Each number is 500 + 40 x the weight over the matrix's rms, rounded and kept within 0 to 999. Layers, rows and columns count from 0. Numbers have three digits each.

# layer 7 attention output, 256x256, rms 0.0764, rows 214-255, columns 0-31
503454521495508518484528522507495508436418465496548471523425500508515541475512502554520511441487
499486559475556449498520493496535447520506526456444501518443482491472583484458504526521512570497
542472516505515453509487521457437453492492491559473466502506526550481501483476513504520542490512
503523519485563498498500507503533496507483479510519422480471484499499573514501484510486486477527
535479472511544466454473457523479555577472554528603494460464547505578479551505424425558453480526
504469530524519488505534502521527513557501405477544400542479420378441529478516443511487493461508
497443529482508460495513509556553543492485547475496499478439484524541490464535506523539512494465
493472452495478535556452532450487487483550523549516538476557527478482403554496500474532470504479
452563654480500494429451422479484583482514507462447534506457542515555449432583431477556539447532
504561463494539537575474534549432526505530523505490507505508574516544509508495488466422418529489
467556580563517492465456433499537562507468465478508457459479513496521450558617543501463532581505
481443465586539513477552544551513427479523479486442446517469417445439520472429480511514538595502
531474475473512553516448477451476528488473471476533548552450545491461485495477488507497470548477
531493493462468561483456483463482493591585574548530537461494554492577492527469463425469386522486
554427461502519433481511491570486490571503618499534507506456544533580539539478471444586493500549
456616528507523457478476488372566521450567466545432529476547468487423535427561504508458573550552
544471480522463469499482499544516494560445519522603445493485483480501458484547533537482532515425
507459441535553425483489459503429546484450524450535562482434595579605504464487482498503501472538
530467488531491442532530509507521523489420503585432495491543454509451414527515532500442484501449
481452517407455480483512430512537495474504610517537505372474569523538519530448499540601490444454
502540483416508462567530485469509490455440443490527540443492516551453510492502519526532542512497
539457451452509473512503428466483508492521490435573487556485562449557513509489465564460470519463
508458522448453516485537484540477519485491510499491523453471528521540479460489483519520473485493
557517436499469532463505477501499507518505487501609519469483535508504453524524476485500510506483
507549491526504522507465511515531561574534544475525428466530447508483490536522492451539488484534
470456517572528459469519476523492495448474507506491465478461463487460508523502538529419508532448
508498573451497488438541476543513472569487486448545543525442536523558513472486467523524503422528
486520467467541480543453525483431521546497481479516517473536513502491425592436498479472503559512
562447480495432524471515554456491610454460557521490565464521505462479485503477485524516462447521
497503472520479517492495544517487489574482529420506569615431538514546512492449471508526488495563
490565518478517416543467459517483521494500475498463538457493494516456455535496519510444521573512
492474477551502449483544555506454479514455495502552540509488483494488496485464487436543534496529
499501520555574556435434452520465567455524523485501509567468475442460531604539399442488428566517
479510534553533532461487498546534506546522521477492416486526502459538479446566489468505459494562
504504456433538485578444441385476467458469506496512546431512532507535483562515577523557483515479
538499495553456475557523559447531542494475413488462478570517438467417449429538480539432540508437
530545501497523497558534547497558444553494517536457453502539503473508562498525509457426488536467
441481488515397486567534517514507524486513496477524472494507468431453467455496511561431486493443
500477522463474513500509427525476582451489498531500520480488505436470519612496499472458484487448
468525581481529522493435461495451460503507441484478536531502517483497525509552477400518555539455
481480481493498460464545487453508486527496418596531475500534516466421472482467480460464452562483
435434538491534460539503480557421499533485462520496489492464498490472457518432486459504504503519